config = dict(
    n_layer=11,
    d_model=256,
    n_head=4,
    n_kv_head=4,
    head_dim=64,
    d_mlp=768,
    vocab_size=6198,
    activation='gelu',
    norm='layernorm',
    norm_place='pre',
    norm_eps=1e-06,
    positions='rope',
    rope_base=7800.0,
    rope_fraction=0.25,
    qk_norm=False,
    attn_scale=0.125,
    bias='all',
    tie_embeddings=False,
    parallel_block=True,
    init='uniform',
    init_std_qkv=0.0331,
    init_std_o=0.0411,
    init_std_up=0.0474,
    init_std_down=0.0474,
    init_mimetic=0.5,
    optimizer='muon_hyperball',
    lr=0.00804,
    lr_mult_qkv=0.4,
    lr_mult_up=1.39,
    beta1=0.95,
    lr_head=0.0363,
    grad_clip=1.0,
    warmup_steps=200,
    schedule='wsd',
    decay_fraction=1.0,
    decay_shape='linear',
    final_lr_fraction=0.05,
    batch_tokens=32768,
    seq_len=1024,
    doc_mask=False,
    train_tokens=216700000,
    steps=6614,
    dataset='wikipedia_en',
)
Each number is 128 + 32 x the weight over the matrix's rms, rounded and kept within 0 to 255. Layers, rows and columns count from 0. Numbers have three digits each.

# v: layer 2 attention value, 256x256, rms 0.033, rows 77-127, columns 0-63
# o: layer 2 attention output (transposed), 256x256, rms 0.0412, rows 77-127, columns 0-63
# q: layer 2 attention query, 256x256, rms 0.0331, rows 128-176, columns 0-63
# k: layer 2 attention key, 256x256, rms 0.0333, rows 128-176, columns 0-63
v77:127061139126169127173161168094153120100123071105176065117079130162175127118172173100162118106105133069148103139161179121188122109195090140091115094115121144141167144151155118029119177130128166
o77:045116115087129126089079139148085169086073130182119192105123116101071157097105129106171144140150145125163177117202152192058175102081125149111066105112115097132175097199172135196105084137113115
v78:172122155127135117124171119055172180196166169134105127121120160088108175166187044110101101184124164161100133079142117153168125155114078169154116132144147168127134112135132151107133089113113101
o78:097098177111138112129105145124164122094151126130127074079110116177121079113157149116151115116089139177170182205150127096139095152103088084123080088104069139136174139134197076155113131134129162
v79:104163072120180142175100110156053145145085117125121084124145147159193086187091146117139131087122085122145123160127151107114152089193124112123192193115107129182152214079165115133158153135139099
o79:090157128097079110138133102091140121061135142113100194180168099083151175160125132031142156139169152122074137129093151150139070132154135143129119083196169124148129115154138135153155091101109107
v80:089132139125154095096119098099088064175167164157128189176108089125097141108141121084145126127133099122115121123183132154102168128098125121097119139155112173119150141151128107168099109148200126
o80:102159080105147066211070150174187155180111108191124154108121135138124153135132155136195048153133098137155154102149179129137136136105128069126144107106147109117112078108127059123188146171083109
v81:128199163126125155150180156150090110118166144183175112107127111071135129121128121116134170095131136182104154162131203147095140138126068164102122178118118067120129115116130130113149087147189093
o81:182099140156116155213086121136101095163135082128140136129089061125099122177122132159093112143100078128102133134188131118135085129112200092150138103190159114123095151178193105169097145111128123
v82:118124188170146140100123183121220138179124121106097123143115091119105156136153106194110163128196157159089128158126148095091140091167087148123176105107144121116071114146147143094066131170101109
o82:132153112049132144140155130141111087117140123127111122080108158079163169097136169139113100150092152190111076080168161178128158125097114129062122123192079123147108154064086120115156161153160133
v83:091172098126149166144213162169133111176096157144099043132139164104089118064163118077166046070142138082156146138136099163187104130209154169112146096198116098131094086113173085096068144121134097
o83:078147153102192056097061081117153089169131145145135150098177111123103151125114153159127127140087139124162090209083136119124166165073141129122011175122129133117141204135151135153202123156000111
v84:162112089129156184170105095143072124137129144135115112100177155172169144115149124169116119102108111076174157124117138121094130102108109137154081085192057150138130094173132138101156145157128081
o84:133101159118121090093212127068109059106029086123179116083154112102070148102112121119142099116176122143152164073142168149206121112212093159178125128132160168093171095081091167125115134129134112
v85:115089141149151097149164123176166040113076118136125082119151110184176188138124071111103103130114109103142137118170076157138109125188105102116094142172164182140096099139088132131155120149148124
o85:102169127125162133132135161090113131169080067159162156128066220119070128091144106107112207149070108064127178095174150111119130157151195138106128116139154111126150185129143164167065149142153080
v86:111120124110120195147121125149147136160136182167101150168151139091117098146109146132107102083066155173111094141056076139089092115133078137122141122106172077071142071139150111159168185139185102
o86:189169186135120139148143168163165090128148137102098072091093137159084142140129101143166157123134098132125107049132151076161128150164087171091130142135125120171156127118081154145145121132108103
v87:139108126135185174129075187160119167131182139075116141101122140133126154070193097162191150180144185153133128143082097202145097168137095136127107149115091050199107087094026073177107132085122176
o87:048144155133089126125109085101182132102161153162135181178152115175138104146161137125098083133085126158076090117108154161165098172100144101131125112133154138137100106175140138127124118114110147
v88:114151096099089156101134114178173093120123131151172135133110130129124096171085162128142069096154170141107142144112146195160076113082122166127117118113135072144108123116141200132152079111078144
o88:103141124111149176159137165129068133134190200144084123091130129140155139154049125127104038184093106137170097120130165085157127110080117143166147084098075113182053124124070100162072154122138126
v89:142111163105123098119170153097128102161123103159118127139152167156131095165135130135161120163123131092080164123080078129113139092094149128109119116133095204097157047160108140084132157145123180
o89:107153114110102142105124136120062177086038088177096103078105112189131115071067109162121151121135177183192090103148121118163202167111110157116189127185129143121146108109175069068049143084089130
v90:126111111100145151067131131141115132146129080164128146123155102109101127182105072142113064190074154145136204089182085112141094082099174140158109174147092120123081163130144136106079168106116085
o90:160176071122092164155092105128200121120112139070073009174132120091155115153125138056174139079079128173086093132155182080155138122188138085126108114140100123106095135108123099132161151130109102
v91:107110134108188156058155137115154131157199172180158145165175107106156113111084172129139076106153103113212152122089095144144152152125074134138133150108139083122136127165089158133109083087094103
o91:149090095172113170130120106172119134135170162109162069092134082149101108139127114161099109127177118155119142122143154095129124085164127146050128162131087154152089134095147144130093155179146124
v92:100099157139124128154153112105147164142195157116111165111100109140094159138151142117123101126126170140113172115171209083106116143207125064064127175139119089168175109119119114068177135120104084
o92:153065113070115168085040101146135132086127142106127131119182150144111103144106091141090124122098144075173179066064100040170104066070206106114127105171118061101088148109162150141053101135133164
v93:145165104111070141092126172126160096093161131122145123120123134128132157130149102155177066179123139167093174178115193093146120068163088103150091055096113142124180101164121118120081170091114189
o93:194120078053162125098123083157064156175096126111131136156135193118125083087118190155069175112177121142106110121172165149089163164136146157112154179130066107140109106124140111102095116158141157
v94:135103145129114066078104122139122168090093177150074099139077131106134166118161147139141175174104153101161053145193230127132127099141128150117119144103143162107162170083170126129089090161120160
o94:097159149119047156167135169099105115093115112112216119169170089127132124114119176110107165113111023134084219136159148115104081167095123129106127097126113088157108142109122091085141127065141096
v95:169133138078178138135111136077115115156124172153164146142167095170067136131133111130080102103173174161100131104104115110111088129069171191121105145108170130163135109067177088106128157190125099
o95:114115126095128175168148106153172069073110129129201105115101082088160109169137192164093123134176150103150154077115117199135176155123154156108122140131109118130087150105093120103221078126081166
v96:185153135072138104101124098152121154160118130149120127097108102102160111087115130113130135141086137108140161106125106181115112114165135112140112145059080088139118137159126082114128097153151129
o96:144098107138157136138187086102131144138124096148139091168088164155090117102198111170101076125138141169131144096157115143113096146154170108091133084091083121128105084208181131103135123170125133
v97:152118125104160132112174077120143105088140170194110116143111148158175117165206150094176119127141129153119156151118124101131087148177123137157155140048190100147156117110101115089118133175133253
o97:153158148078092179131082097124109166128146104083149097184168149152069116170144128149130101204090167130119140111171106140105133118112116113111142104137130165116159163145114145125063143133111107
v98:142101117187125140121144084137054100109134203141150101097166110152049156138148146185141087113147114138168170115143134154129166126184176161101132179123124135142173156082185137145095163120142168
o98:088178108144176121169188127112162125073191195111162164153095128155194148140137144151146118148156156096122140109109142139113099161125151146152099083151111144074115154167084109174161088093120152
v99:171098112074125094100180106097145154111122141145139058083172161137233066103121126128129104127161102129140120069188081104122089077115043123151101161125119099094133125098155118103198149138076116
o99:125106092196173080111113064085126128149123072232161124151102103154095112141082103123130119121197108145116149150096120083086101087153239193132150138153106141121149147122129120080061094142139222
v100:119169192157149147101112075123145091127160134096104166173157133110158108084116128116147127099129124118081152075108176105144084111138137151161113138062167153139022103134135146116163128037190134
o100:158169077136093132115129095109173189118098127131133080049135165166084154040184141136128181147130161156126128120108066163188126121148104160140148164209126085167103164108124049119102140102069181
v101:113109119168120161168175132067092143140139140120184072150167095173171115107194109170122080123109099119108161136133130200102083090103187062098140139116189173163170112090141110118100094085091081
o101:076129172017167175124129076140113089101052131072089105171095178100063143127081142122107155138142160101093162086135132180120130162122131130169165155189171150108175152110104082125146125131147147
v102:140080134147174103147138131132150130107093178118174160162156065106176088069107165138121140118134100134131118113193126125131139122072163119116087129193135143115100089173116076070120125089100120
o102:163168100156157107078137080093144129209071166128122107065098129106104083076136177160106146141162138101118168130119145124098152112104213071203131159069180121144128148182164134161102099100137129
v103:161071171147097104167090110148135062167146077073068093113145156163099109135053153111089120183147127162100088071141115162137105134130087156078089107107144133152080101119127146127141161070195113
o103:160176056073186147140208198080127165076146188138131162093155126089132167066141106137155150102167091087090096104188073087129148134178087134206157160155146159123081148133086111130149107106079159
v104:133181156185130126163112090134115073155090110090103087084124083146155124114044160144114122091076159085117063107182127151141092075177165135100073123194139105135094106159186155137150137158077098
o104:126109144109199111128164092122128188152120171142124116187147134132205135171109138148128120126195113093126088117153180128058165182141166137161122047183084017127147123108094141135154137074128131
v105:113145209113115094164100114109134106128213104174136078118102155176097123098095170157175154151131077077074114111068098100177105122130132123130142071155112057109147143121202116152167120159122131
o105:086038094138177154125131153093122128111023067120112123181108122116147150186134153152130166077129155139153090123116099100055152119137063079104147112060119184150134089181098145073145064165126087
v106:135147160154156075116104155061115098114101147176093052114165167075188091148101162172153158094087161099108110120113106123112080108177078107084129176112113132103093127070189070178119136169083163
o106:125143082160203148190128165099098212125127152087206151160079117125167107153126104169128101112109130199151134167133137124078142175086074088135114127144140131120184178143153092107124107106108121
v107:145162152174147030168142109126129060131166086184186150141125127171138124054123057115154150119109084134041088151158102143160103145107197093102148096140128135150074081117158179161148105115164164
o107:124063116111070124123168179123154146161113101121097115106115154125163132103181123082160147145145159179158131106166163143147194133142143176107112144055106130142121203152102121137153100161120101
v108:118119100142084149116164055125189114148179088055119123184110137133151160154143163127162140131167150137105103136148164088137055162140135061123116110181129088091060072153137102186107164126113058
o108:131139146172163092147155115144078172126104209145150116108124141170088133150107034131090092112189155168100145107127122146165106060128146087084181168082081075156081123085152164136115135136190104
v109:094117179132110147181136080172170110167167118141079096088166038143054127103128150158183125091114156136175128107117082118099132145076108142136077136182119091117194143092184088129141124084176105
o109:132115135093107105178097114127154082114148155131101172205118148092176107156156138221084127125120125121066100186154175160150206144106147140128109141123180111150138137086065130157113142152082132
v110:078149141125097127091126086089148109108154103162128093105119109211105201152135101140164134142150149179151151141086131156100101131112128128100165148120185118138117097185145104177105133121103096
o110:145105159119206189172116143147136142092154098105163143134141157132114110131075113160096167140159111136097092152100083162110137147107155070109121161166023094058182147189146141059088116141124146
v111:153146129126109091095176160103130115076118120093095105079166148097125138150153155064179129156119067145157076196121119073129120117127100120096153069134177116165155152117152189138128089140084168
o111:146093151149157128103093149118127097129137089134176170076073152070107149094130073151157163179105083161108177154174119141120080115170090121182111138122119065116139160128116149177121072101147156
v112:124163147148173105114184091092165125140171075117155116113165119119146085123145082115106209104077102115136150086140097116123140216139155164143102158190112126169157194090113151128181170100162137
o112:094162099128145129094107042075091083130141119088100049151094165209125151149133152146099170113132156157117152149161106125178156136094150112098118057079184086125116097201092127156152118130090132
v113:115126094084115072103121111067135089143123094171128112134107077089142086132058103108155104113101083153135136168123120103127108114099116159069117060111207118126133152099101147169124099126115127
o113:158134150200058131195108068139139116108120194154131100087149122190146133125145117199136169141114088082098122079147157126132144168123071146232075147120111147026069203187130135137125108124138193
v114:116113167157076167192132115157161157142127101105183145156129134090194150150090087096109135069097112163138110148144164100130166184108109141096123173147154119130149128154136093109164203131162098
o114:112125157131194071168094153107125071043115097121149110147142140163086125178107180139139167103147117086164118102112068154154120092121142111115168133113126131131202104174151150114115115112166153
v115:095115159143071071106098125113113176108089108125152139134057185158102088095142074163150121112116134159148157158113108065182151056203134180109152120109105130101121089121133098179071113106091198
o115:061167147050176158113161187157115149140191118094190163151123157139101123089136156116110183108087140110122122092157087145180119158086130113101127105136185176110203139117160115110189086139132049
v116:087112135119123203052123174124124182138132067147157110153132150134105097100190116075147109177103159145108155104111164129124162083157172140106140180111095128070125153101100137178157105133104065
o116:130114096143090137110145045158097143200135110127124107052145124124108170084114088103132138078096100137168105095107109106131107124075111128158140169132135148047101145128136058163087163105107129
v117:122092078147115175058064095097158128123139140128145158173096142100090133163181109128071168133206137089067107111107114129115143064163137074105120114143118109119078138136145127118145128114174117
o117:133172146079121090159211146111112131148138172146152027059093191133133099081079195093121144093127132089195122157084146093142142177117121101131162145181183164086093070121128156096169145046106115
v118:113106092084189118136121160059158129129170140090144110096192142128119153108084134114114083127096112188118143191178173103097149113093059075106135120165103184141143138080110160147151153131124152
o118:188103214092168066099118090206167105091129124090116132083081168077153093140131190124149096170110203093189095104088148125127093142168144165181152128064110095057092119140122087100153133067080127
v119:105112134145138121095157148105135102166113066119143099149128138106102139184177155091092154140134115127135120127147084062207129129084146118176105101130181146136169121094203108169124197095096125
o119:093104183104073114143109126182127146065210198130159110095047086145169166080093125120206135158084234128034115171187136165055088143150056169133138158116107122088107175113162168130112150136141104
v120:141161177075151100130159102109106107113109114115123108108085147147138114132141159135141126098059106136106072200107145095089145091163126165182115156149121152131098169052101129144111074101136089
o120:104184141156137114130139146152131110148128126165113186183155150123108188102132165134081148154192096124111129084170110125146066127103149119136134168067087139119143101162133103091115117129173083
v121:132102093112120144138119171165149127227078105210121075128096137073055114147083150118156112155113142133110136111084133123167182112110176155130084112092110158192151061095154124147126166131169125
o121:094151099088091103124177172110099146095156222090137096132163057098162106104157092220128166156186113128155091158195110155021078165113065132116101120145168178110133203094100139139173148112106102
v122:117097143077214147143114202136070132109100131144079124088143164151138114102186156154127097105142117072114125155127141122157103123161091119138117149166094069097170140096158094151137153161120087
o122:170146117211134119112071192138093137128171154112097146101139123087198129159129179112137103137133121129187110088081188068091056154110128125131106139118096137140111147150129186165091066149161108
v123:101116091156157115169137152078093133123130110157195151100108115158203122130136151132080105112147186173110124123164151194053154113076086123097140137120151153118084128089114181100192087138047081
o123:084096154094134099095120090110126147161138129131089172162136113106115156118105171108190103147175120130214139120144109082153106083103159096103141108168058142117179176136106080114135084089190142
v124:145147148114226157178101083104107122123116135137103102172150147193109173111125154176053066086183147085133141144156097102149173124116125178119124084176132176151129104120169170075160131160094077
o124:153107108081086105098093188163129055113075128180099118079113106093156156190067144111146124109123130122129128059107113136104187119121137182115143165102176079154143134095091119158095132139114117
v125:085185142090109155063118103163106135108163087136082113118122231139140122097107110138185139171156130112178160138146163129103093145155159079161091137132094145115114145200089161135175149117119133
o125:059113085148191078081104152113060162127116118099093102110192102098156100099134081109152080098099167151108126074126097098156113089156140133078142113096134108085138090100137153086076127054098132
v126:141144150148169130085108148114175161127103171111128050149148086080089140128121078133141163120152135159115151145119143161090128129110116132190151118179118125086145158133102130098114081106117137
o126:153159095089168154117047123193139131134139109100113161091202157112117164101146167172152113092062102096141128077070142075109142169082148148136108161132153162134124095097089202121136150172138143
v127:125150135150112070141123116116196154145117109164094111155194195139162108113106121141142179126118113094155157116084147138113151159132110117132158127178121080105105105149077138149133137111151097
o127:192169089091166104150181095101096102147106149113093146190173168129095120139145147133137080149090109155070073108154096143118155112176093113144119115083169180149133132129151162118151181113109116
q128:117075125140137100127125150155129148144098141090129155145108133134141070135153133135129120163136102132171108136128098171175149125173113133129074135122127156119161128136142155114155134101124145
k128:098114130111151113078151106127127113139155161133102137114119149147147129125094154144146148113134145095130121138117129086095126134117131122133111137101146125138123106145121122123142126158124123
q129:130139110103091092156145147114161139134117142120125118164163139125167095107106158102109125135116103125150108115138121151133125135166080106118132124113116089106124147120131133146177113102104144
k129:111142152111107149112145125135112132163131141126097109131128107141112151136101141127111113138138130158067137156129133132133103142171152140102126100137127114133078149126131096150117102166140135
q130:137112116124139115143142107118135146157079119127107152131145136130132102155167116135087159156136100156120124146160154142137129106152133147131111176125124147131151123151119153094090098104092183
k130:094131100117125117108148137105089106175177147128117153155124099110144150118111121153120131117118164135161138139135141124113100154148107121075124151119133137154126153137123125153153133159181125
q131:164188139109150131123092136111133119104150124127135144120112155137123139137107083126096108119121167155107157163121134148109162096117153116125126131138110097117114121095108129155120142108134110
k131:139121129107143152172130125143143090104118132109133126179141100147107163109144088124129120138153107139111120101126119122155137143146130083137133185100101115141135155099130158098107114100139129
q132:120127067147150107131135120116100137116115132108138150096137170124117151156179160124189131105147167090127110120102080124154139130105153123126179117168173119112172120117138148136136138151115118
k132:133109139179107094132118089086106142113153111105131138157104170140163129143110125138123107143143146155153127133159129115125102149122134112144135114139129129117105080142125152153127110147123142
q133:118100114135165130199159114149164127139114125121139102138141143124117103165145162105047140160165119157097142164171139146152111152146096190133103156103159153086108088146077086124139132132115125
k133:107149107089091082123139155106098086179168167135067163117133094140170156178094122170131130140118135129159161146149153127074120138119136158127112158100126100144125143122138132173121138141138163
q134:124078171144164151180161174100210106110127125181092101139117064111171117171095155073099105110105133161112153135160112127144105122063116169125148124069098096096114155172056052121125090156129099
k134:132116173114140105134173149136102129161149180191105141123103106119081143112114134109112148160114101126167166135141156178124115191135133165138107164099134046142111127148169130177141132130149115
q135:107097141106146100093115121136114114142143147171063146122118119159148126184076158185111148158131124130176165140163193160108146131129129198131161144071129127153104121149089098153136145114177140
k135:121132162172139162127134119171152180050148119139164123163133131137095122097085146073099121133111080112110117146119111181167096139129188150117120095124116126107124099111150104131118138160102074
q136:039103168148153109109151073111117139124128105157049148129094016186154166123122099121062130181131088176210155157131186148150148131106143177095175146051134146172097124113024041165185179058167106
k136:166133161141154118168138171149234152086087115136147109104138108112137101106126110105106081136128114134140092078103108185156108135073114065209163112123119130093124123121150144101109123135147113
q137:144169072135140125087099112143078148131106116086102079116144213098086148074100098143147111110206188129095120157133109160075151139143132099104149149190141162143122082134145201144133156127128130
k137:145150116080120145142068148086079128156106047102188179092165117114161138106179122137133124074102196182104108077101093061093095093072143074108151115150134172085104153089089140091116100142125152
q138:231146041136170158082070118180041135108139176069162052104130255032042150113084127183197094117216216075075072138128024158000152180225096101202082108255127102115138060136255255085040092225079137
k138:097108156091137119122140186096096109199128139162103126115162095122114150113142140137132121116145167151126083105107174131071160172099137117121131125101105097136107137118159132143150102195165145
q139:154157157189119148152159000147195094065104187108140131161120100112067129177137095100095121134051088121145109143094139146236089095172131086131142105158118127076156145049068143107181143087084072
k139:047139119137180081112107008114142099119125115151078139170103072221129180118095106134034118217155094125212194194128216148169139123183060233105125090079211074134127141172039086167219187072133139
q140:173130130106119101035129101083063165175117109162195188106108161123172106110109123176124114145154192148124157198119145095121141150158143088192131124136127145131137088136126177111094107097194140
k140:175082101085045165083163194102162097067120163078130177138120091133166111173133094143139120160083120185139139149181088085113111101132156153150059111117144127132151153123077108109114101123130168
q141:099082157183192113062113144049156162124126116126126126172107103113086145108186102142129114138134126127110069112132167154120149163139108184091095100135153131097152169158152146133223123162098171
k141:185133160122123117146135124149141165141103158150149071162189095127122154116132087132076144121182140096104077117148160135167076150163098118088182123059099152121156106158117133130091156083179132
q142:165078148161101123159165054121159129154044131185145091159065122168153129145156057112118116103120189154089179129102031085164077060154046102092131111154154213133124116072126096089137128085119103
k142:113066125158084120125146160073139064163103116102172128125156189194133133160209147153134161158110157185135155152158093140127145098116080125131081105095156188112093104139069100119079112129182191
q143:115108149090130150145187153088158123103182084106138162147161074126155131185154156130129099086111145093128096119153064098158147162086168101111098128137176160125122105110113136176132112132164153
k143:065142093107162161125142168113144092136127141132156146132119138121133116144085131118095133133117145166108068100131096105128124138091105101130113120133125166138121144106177116159104132150134118
q144:082119119128117172149134140128095157108127097155085154124128147135149160146152083109093056130152138145128131135143094053114128123078066171110188082149118101103107077139096178079094099031098113
k144:104152126157096113145138162074171135175098091133105127079125082128136091132157160068121180099129120198126088131117099109121160137113122133083129108125128129073118160114134099145133097178095166
q145:162139170092134145128082126134166162093130144135135144171110136089120119117113150129102120154175105108144083132176120114094160178053159119168157113069131100101171091172148136163134104132089186
k145:116156156149215167163115110118104117105120136170163114157118171108066118082152090046102057159164088106111062133091110176084079178131121132122145086147072151115136070140104168150104077140120088
q146:119121116163138146143172145105125071159117130159044095148083132175103114078120151104155093177126085073094144210130135153207078047128069206108126128090135090178108135115160136098121165106138159
k146:124137132164109130119175178150165174099085146082092133116138110160146119161145116085133121095099119195184145206155153145127079099108122130134136143156099138138150040126077094146088162152141223
q147:082111117158134150123177163149132115116047105175080153105102150123108125188090102075110100154141112227130115154141097119145132016070134151115197146117173158141115094126071111129123136089094126
k147:120152155178115138230146188092165106120106104125094141158130092094135128210109147171118183104084138196161148181145118098145166127133126143107071105152152159101118100121165117121115130163134136
q148:165105105104059153113207157082092079110083182155186128080124097128105104192114095040230125120114106135105194102126098148168095119188090142095167142139100122090109115109127120151075116171119118
k148:130162103120168091139114099119025166069083185097109110125131133173107122097100123169208134157197104113173136133157138164121140079163141136131087125132146140099136120073146063131115112059134130
q149:115105069093126122094133168075077161144147175141118098150152119165087151113138156156207147147133111075112124156170120113142182147091193107158071200127109120145138143138168148126105153117133186
k149:164147150117124072130131118163165125080143131087109121103086112191104135134116129141127122091191147139107150136138134156121126099123167131148145144127044123115193105124109118153120084100094126
q150:118121116197092151075085183116161092108178139126133128134118194112111109158167164142102135114218101138121060122118090130102176177116183102153139114146132152121169141134094126097126066089083129
k150:150104135179117160144080135117146137148114146123189085153130126124103140155141045123106138148177092118174063082153085112073126160132112115145108114157112142122123105099127073109109117078108097
q151:162150142121148124106137040172140119123092140137148115143125145134120091169103118157173101120125137139114140119120143122158147132180081143108142171166152097138165164125126148094088122074094113
k151:068130104132155133116173065102090115185119137088120152147107100185130080114133133149137114115113129138119112123149172085117112099140120130093054129150125168152146131186115147112140110127075145
q152:112106151107148088154078077090177134146163140118167185133136121144120120123141100110110197101101046103074183133179178158108089163151217078123151123127191116123115181117120106132150131143149139
k152:101091118118125138154074152165089095052163141117135168182131108140135154119086060120146136138131120134095132157148139120166124112124174131146145145151181113198119083083103090129121159113211124
q153:111131073079102218038152135115071137150119093142122132071146074192141110108072109100105128175116150148174144121126099180106172112103177195063182150141097130188128139146165121109055141133150107
k153:145137129121122140129148135125073111115121125130110113134112086093192145217077101120184096136119085187121208129058108135103166106087144109091140191127103186158168126089093160138174140143089062
q154:145126112103131115143106165151108154161190138141130094089102153066101079106151093142160108119137140078120175137123126132150126149163140124089129098151101123096143083180169146159155154116106155
k154:125136121134174122127082139119116142148099144098114092096140132152111084092149161186130091128137098139092099090091141146195125110172132059081118078137144100125137154169071132150202154116126120
q155:166148097126111113102105176141123082120101110111124118118132125112079130212135094102164079155150120133071134104076045097155191100117164174121165107141121143085135102135173133146088130139123134
k155:137119183125096111108114176113113178076093173114138151157116112085167094233147167118145154116135164157109161145205091158113149131114066122178173120147085109139148102168160141132082114165081130
q156:100075106129082223158155107156183091172083142149105152167117031139090218193211102102117116132100144134120072082131189120185151104097128223135177210147146138135110080045122089062091108177096134
k156:105166122121148084127172109057225135092081126083127094164117117124153130146080215129135095124157142114108101126109143112099142136094111137113113156167135149184116068176130158156106115184158108
q157:132178213088147100110101079121131151123124142125187106104091116103067150137086108187129138109055117146131203187077140138125121146166190121101177127145143193109134138092121193104177078140080106
k157:131096178118061191040139109086067127132119162163173093148127141097129106155132149145123064120130073122135114133123121084063153127122146097079134158125208172129057120111097125105114137089057111
q158:122155129138124106125103246110064072143120122175106174127101156118155098189124126115123124154179137176112174174201135095087146111063172130112147168138114165088125075141129129174164142162093122
k158:112108125135117139178118155110131122135131158142141128096137117102133108185157151136125144207152126129087113172185090133096149094141114113072108103114115081143163078115195121133132105147097132
q159:123141099140174117118174112144178131098128142129111134129122163069157130124129139138115116078129140087105112137144159074123115070088126180158129121067152150149151139161083115166109106156129135
k159:157081113074104128146152161154209131108135110115176099163077095169145114160143103156112128131162160126123126124135107187125112098083125083134176090153098082140098150117195176095118138104101135
q160:141178141139102167109107130141167160122131131127111092146151080043141047162135127167131139164112155100133175135119179137092154090172179097158124103145113180112192154112157130078178146154050139
k160:148119120091154163165101173161121146154109103147200116078089102121101108107109191186155088138136150088172130095133156146116150125147141137183167147105134091176191074184049161091155164077159118
q161:186178112098167162135114127151151138126152127155093114149112072098091129092129101161104115124104075130174106115089158137131106111081105078090184100139072118113099078194115153159123169120105069
k161:156224113129095131134083107150101112162103136166101144150188104123071092120086170146130097110187071140186141079117156148141139112127120118062087138106158046127119125065096091209113157101067063
q162:126124151177140079121121146171064144104163138162144152168116152157115091047132127113102153144131181102126177137172145117078124125117139138072135166157155082131172118111178134111171116161125135
k162:093086128128126115154140050114143087126083159113121137089117145090152097113104127136127151115138101129081101168119189154128124111226162113120135140134069129121086127106094142089185154141122112
q163:093093073083119162078118166059177152140125166145158120133144121117134085141086102135100122158139121166111144142168123114207127114093073142103131119077181104141117143173096142134145114168104142
k163:173101087075141152188124145177154104107119155088177138108190092157098114107101117109170134089092113152102125150141163114152128090095132136110124114127081092149157099120154089138118108176188165
q164:115110116102140141109134083093079114173114150162099110158090102103170215146126146123178113104127123169076120166117141099100139132076132110105090142139161117111153150121120155097115093122118116
k164:113090137134113157132164167076125146101089115141078114119083104143127121160136096129150088085163114137079159160140144120127138099123135192092214153126147147150121149105155133161131105148147138
q165:107135164122161174103144140115117129109170155120175104059104192120072161070124140165166087126127104131150172126169114095114131206112204084137108053119184130116110133109128107142117119125061131
k165:121145159116121145145110160126122144092121111154149113091176130121063137090086116129126097130092143121064107144111082143150096138161160141160175137113113158148091157158106143093176072090166110
q166:101109123158118109169056095124153144081089115131043131131112129131051162131179117074173180146108138059134185084161182144129106110107151134137186128156129073166090168055125156099138128104115138
k166:090127145124138090161075151116076109140156129114125160160086112143153114154154139159145098071152132148230142134153152132144091163107138125097134152122143166134090116141144134101213131128141137
q167:118093125167134111169089122109115079127124155143101151171074124129107138114145138115115142063114096055120077066124115104127167116152154170067141158196113147153161105134137121136106134176115086
k167:105099150124128135176113045161085145111123116067153159130077166106151108070122165169160146154152130121173104131133119157134110101114104129126174120190124096129115150185156144198079166124142111
q168:124111098138137146087118083170074164181091173178091171139121113120161122133092102111108135188169100076185165127106149142141117111156187137152182109117137100110112138132084093171155170103130167
k168:167175105129149131067119116141057128065179135100140159137132152116052134093127039154168104088114184112111143117155158176118105107118120124152162131162083129154196130123127151095181160107171102
q169:158108116117129148080105153148065066144140135125128120164139182151117098110132095147150137153141092112112133118133081163082109146174207119146106126123092109112169157117153176086109122101135196
k169:188127171133092109149195132190108127135101114113110155140107153104131134128105083107184131157142086177108162153161106096128128123133101105105152113173114147092103163167135157099132113086121110
q170:152140104134161136117140117116164078085114152109148102106066135087125102108157135120124107124094122075067102159161088144189158083138129117154155135155130119132157139117183170110134129139105092
k170:090105151149138083149160115120136131124125156101121128108133173149128101128162165136137131105153092160101091157099113144245145155116142091167103084147146139112117133137120156119104171136092156
q171:137154106143174165186141059133106135058144096141156107096131146134113140104157125126093138120112094130075101167126120148211081138100128121129128116139150115112105133124100127108064123096094044
k171:066171105130119110178145151067182195094109132098065145137112129135139172175130141114144147088131133175135121083115143080148155142133072116131068143140141172113065087194094124149111136112070102
q172:115142115133122092075127087131133128100149145187105134097143119115205138139134217142099122100124085102144158121092115146102148110092119172118125154094125107103157194144148170081154135155082162
k172:086109093089148152120083084132132185095149101134142052138129130145134102111165149175086179118099109110119135114137152159145115070109193223102142208139088126147150185099104168109111185112071143
q173:127116139129147101116138173138103121088119164165138135076121125185066171122098119132153112093214109126065092123115105109148129141104198141121093128136087135145138132147175089120069109143126109
k173:123101143166120116185187099110144127186088211102078119121140126183167138104040122173137131119173116129103106170150124144114131152127075136134098111164111171138124125157103137132086101124052126
q174:113122098130137126025130151033105173115064149103140152102138085088084096140069150188115057146103095099187122109094140111161171137205153104147106087083100146137140090144136108179112124110159197
k174:129104168108093170114131166174109064149130151149120088098157087130122144069117038138174091106126090076086181106098125138136071109180123090145205130148119096142131105133141084149124174111173111
q175:093117113138138182196156166089118158145129098106090098134109092115144106143076113071169131131125041171098161128178104171179073095091085114107129155168120113143106135122133097137144189078128117
k175:169122091130147074085161234124105108161149116154084140140146125123163148187127129160092173124150180174120170148107127100096116126134157107092141147196179159101166123149169152154124120112123148
q176:108075098134106165131150169136200087120069109197039097131100125096112153137140078167141122160121095146102131128122164196183181123104112103081177176130116185179122129060108148153135100068145093
k176:097138089120121134183151221079144081171135128115117149075127084129112131209095192169154131120137126149088176163088095101086100092155075141164119139183108116135098113163107101173085117107196118